config.yaml
num_hidden_layers: 13
hidden_size: 160
head_dim: 32
norm: "layernorm"
parallel_block: false
init_std_up: 0.0657
optimizer: "adam_atan2"
Each number is 200 + 40 x the weight over its row's rms, rounded and kept within 0 to 999. Layers, rows and columns count from 0. The size before them is the row's rms in percent of the matrix's.

# layer 9 MLP down (transposed), 640x160, rms 0.0342, rows 62-66, columns 0-159
103,191,139,179,159,215,260,200,220,158,239,196,133,222,169,186,240,166,223,276,187,290,166,201,195,205,193,121,237,174,258,237,167,226,202,158,189,209,146,232,256,240,204,206,169,208,248,201,142,203,193,218,205,154,191,154,103,203,205,144,180,220,200,182,230,223,236,228,202,35,146,170,192,142,290,158,168,228,248,241,172,195,202,266,219,228,193,179,207,115,255,234,208,227,191,232,262,217,246,164,200,251,156,162,95,202,183,243,216,178,203,248,170,97,174,227,228,205,207,142,171,231,254,217,247,251,229,198,171,247,250,196,229,194,268,164,213,156,210,202,222,292,217,188,182,166,242,182,214,221,158,176,215,167,178,145,204,218,197,187,216
097,190,197,208,265,218,171,259,184,284,207,235,252,133,197,199,157,250,196,180,222,236,197,157,175,190,141,217,237,172,165,235,175,190,149,213,171,254,201,106,215,212,231,145,210,256,309,135,180,225,215,242,200,171,212,171,163,206,205,205,241,186,174,172,217,202,275,155,128,166,174,221,222,231,219,194,222,171,207,239,254,214,244,256,208,152,201,167,211,182,255,192,135,214,284,244,232,154,225,256,158,176,237,127,188,117,278,171,149,177,282,164,136,127,229,172,257,209,188,229,139,246,218,269,203,191,178,181,217,177,235,210,151,161,225,163,239,128,166,234,209,233,143,210,140,171,214,176,255,193,206,173,207,173,248,235,164,169,211,107,241
102,151,174,224,205,169,243,174,251,151,187,210,205,268,243,235,208,195,144,209,173,171,199,258,217,97,149,179,158,216,214,220,230,203,223,222,196,178,187,247,256,140,171,117,237,215,217,250,192,209,173,173,159,270,208,227,232,199,198,199,204,287,227,161,192,212,225,188,250,133,209,220,153,236,250,200,229,158,230,143,255,186,244,221,145,170,173,259,272,146,136,186,130,185,135,188,154,167,223,213,231,210,152,222,182,130,228,183,196,275,191,206,208,179,232,171,193,152,183,188,192,160,215,229,233,170,210,235,194,128,225,220,241,267,188,153,270,227,194,200,154,294,216,211,207,302,258,177,183,146,237,125,196,229,222,196,238,101,151,121,248
099,212,207,165,241,196,197,232,172,175,293,183,219,144,187,246,160,264,215,191,173,240,153,177,157,239,215,229,223,183,218,175,233,236,288,209,188,164,190,151,159,196,248,175,171,161,236,225,181,144,162,210,138,198,144,190,288,246,251,209,188,133,176,218,272,171,115,278,292,241,132,171,122,173,201,152,256,184,184,162,235,218,191,240,251,251,167,167,173,145,228,243,213,188,162,211,185,208,173,177,175,293,132,219,136,215,172,224,216,207,145,137,146,196,203,307,231,140,205,196,160,135,241,209,217,227,156,120,187,201,152,179,265,166,161,216,147,233,228,212,229,195,198,223,190,236,228,252,193,182,183,218,147,223,242,188,210,241,226,252,221
091,182,287,175,234,178,140,202,227,241,262,139,220,185,238,239,121,220,134,121,167,231,135,208,148,168,259,270,123,199,189,235,209,201,132,236,202,239,223,195,239,186,224,167,180,230,222,211,143,224,232,213,204,250,232,148,180,157,192,177,189,147,186,176,250,252,221,220,224,272,219,165,183,223,200,182,209,97,142,183,185,183,157,225,222,196,237,241,196,228,212,130,196,230,189,133,223,195,147,158,285,158,182,163,254,249,253,199,210,244,241,223,125,185,234,162,188,169,172,156,216,153,173,170,154,222,224,196,195,192,205,192,180,173,174,227,248,275,215,262,186,196,100,302,210,222,242,264,205,200,155,114,167,254,195,198,193,204,221,245,243
# layer 9 MLP up, 640x160, rms 0.0527, rows 63-66, columns 0-159
098,285,175,215,106,226,220,137,164,181,169,171,222,233,197,226,205,178,226,211,118,182,157,223,142,182,218,151,200,163,223,234,206,196,182,219,225,169,160,239,235,211,163,230,246,164,202,232,120,229,138,183,239,229,240,199,198,169,221,151,271,203,253,205,128,123,194,242,216,209,241,255,194,183,139,215,188,213,172,162,118,177,204,255,185,134,263,237,181,251,201,208,157,166,229,180,151,192,231,197,158,140,223,180,246,247,206,225,218,218,196,174,177,178,160,168,246,213,136,205,228,183,135,195,195,270,252,247,157,250,241,214,283,253,258,124,192,266,224,256,217,125,166,245,196,203,121,231,150,263,133,220,257,231,137,244,178,170,210,237,192
107,208,193,223,248,228,203,166,137,178,178,232,209,222,135,226,208,229,189,201,166,195,125,169,143,197,197,184,151,282,183,225,91,143,236,171,177,228,218,213,129,168,170,204,134,196,249,258,129,156,250,158,214,271,274,204,186,223,179,202,240,198,217,198,157,195,189,251,174,174,180,204,285,268,258,146,209,110,193,216,250,219,263,229,221,160,176,208,244,191,167,207,193,230,166,242,165,168,240,223,215,216,143,169,219,175,243,174,209,231,220,238,235,228,182,124,170,129,185,148,193,172,103,227,226,262,272,161,203,181,254,235,148,264,241,220,224,231,227,243,217,255,238,233,147,194,257,185,205,196,214,134,209,217,203,152,200,119,184,265,254
101,267,210,147,265,167,194,240,229,202,220,222,180,177,178,272,214,189,197,222,259,251,118,258,233,141,156,191,242,171,167,268,127,158,244,199,159,202,173,195,236,233,247,215,128,216,234,186,182,160,223,157,175,227,251,192,272,259,144,272,236,149,220,207,239,170,235,202,178,179,185,147,241,231,240,271,231,241,206,117,237,223,267,236,264,195,224,246,156,153,230,212,255,234,137,246,154,133,221,216,169,186,170,155,165,199,196,255,207,201,176,172,120,154,210,199,207,148,176,155,157,204,154,214,166,245,157,222,171,198,175,155,222,188,209,241,162,209,179,173,203,227,264,143,199,286,167,227,99,208,139,160,148,148,183,219,238,218,155,177,195
089,218,171,195,211,223,259,214,225,175,207,160,204,203,205,163,212,276,262,295,170,161,241,204,228,219,167,207,173,275,193,163,121,145,184,206,150,281,219,256,194,151,245,212,194,175,274,209,155,131,237,217,195,191,138,216,209,219,193,218,190,204,172,180,199,230,181,198,201,126,203,195,236,242,162,189,259,275,194,169,184,200,159,178,272,232,139,165,280,200,206,226,216,158,148,187,260,205,171,224,153,240,195,213,112,167,176,181,132,205,230,166,273,278,210,258,160,112,117,133,160,233,223,261,193,172,212,271,190,226,234,201,138,225,175,221,214,174,215,133,187,244,248,208,214,237,185,227,169,119,185,249,250,171,175,194,255,133,177,161,228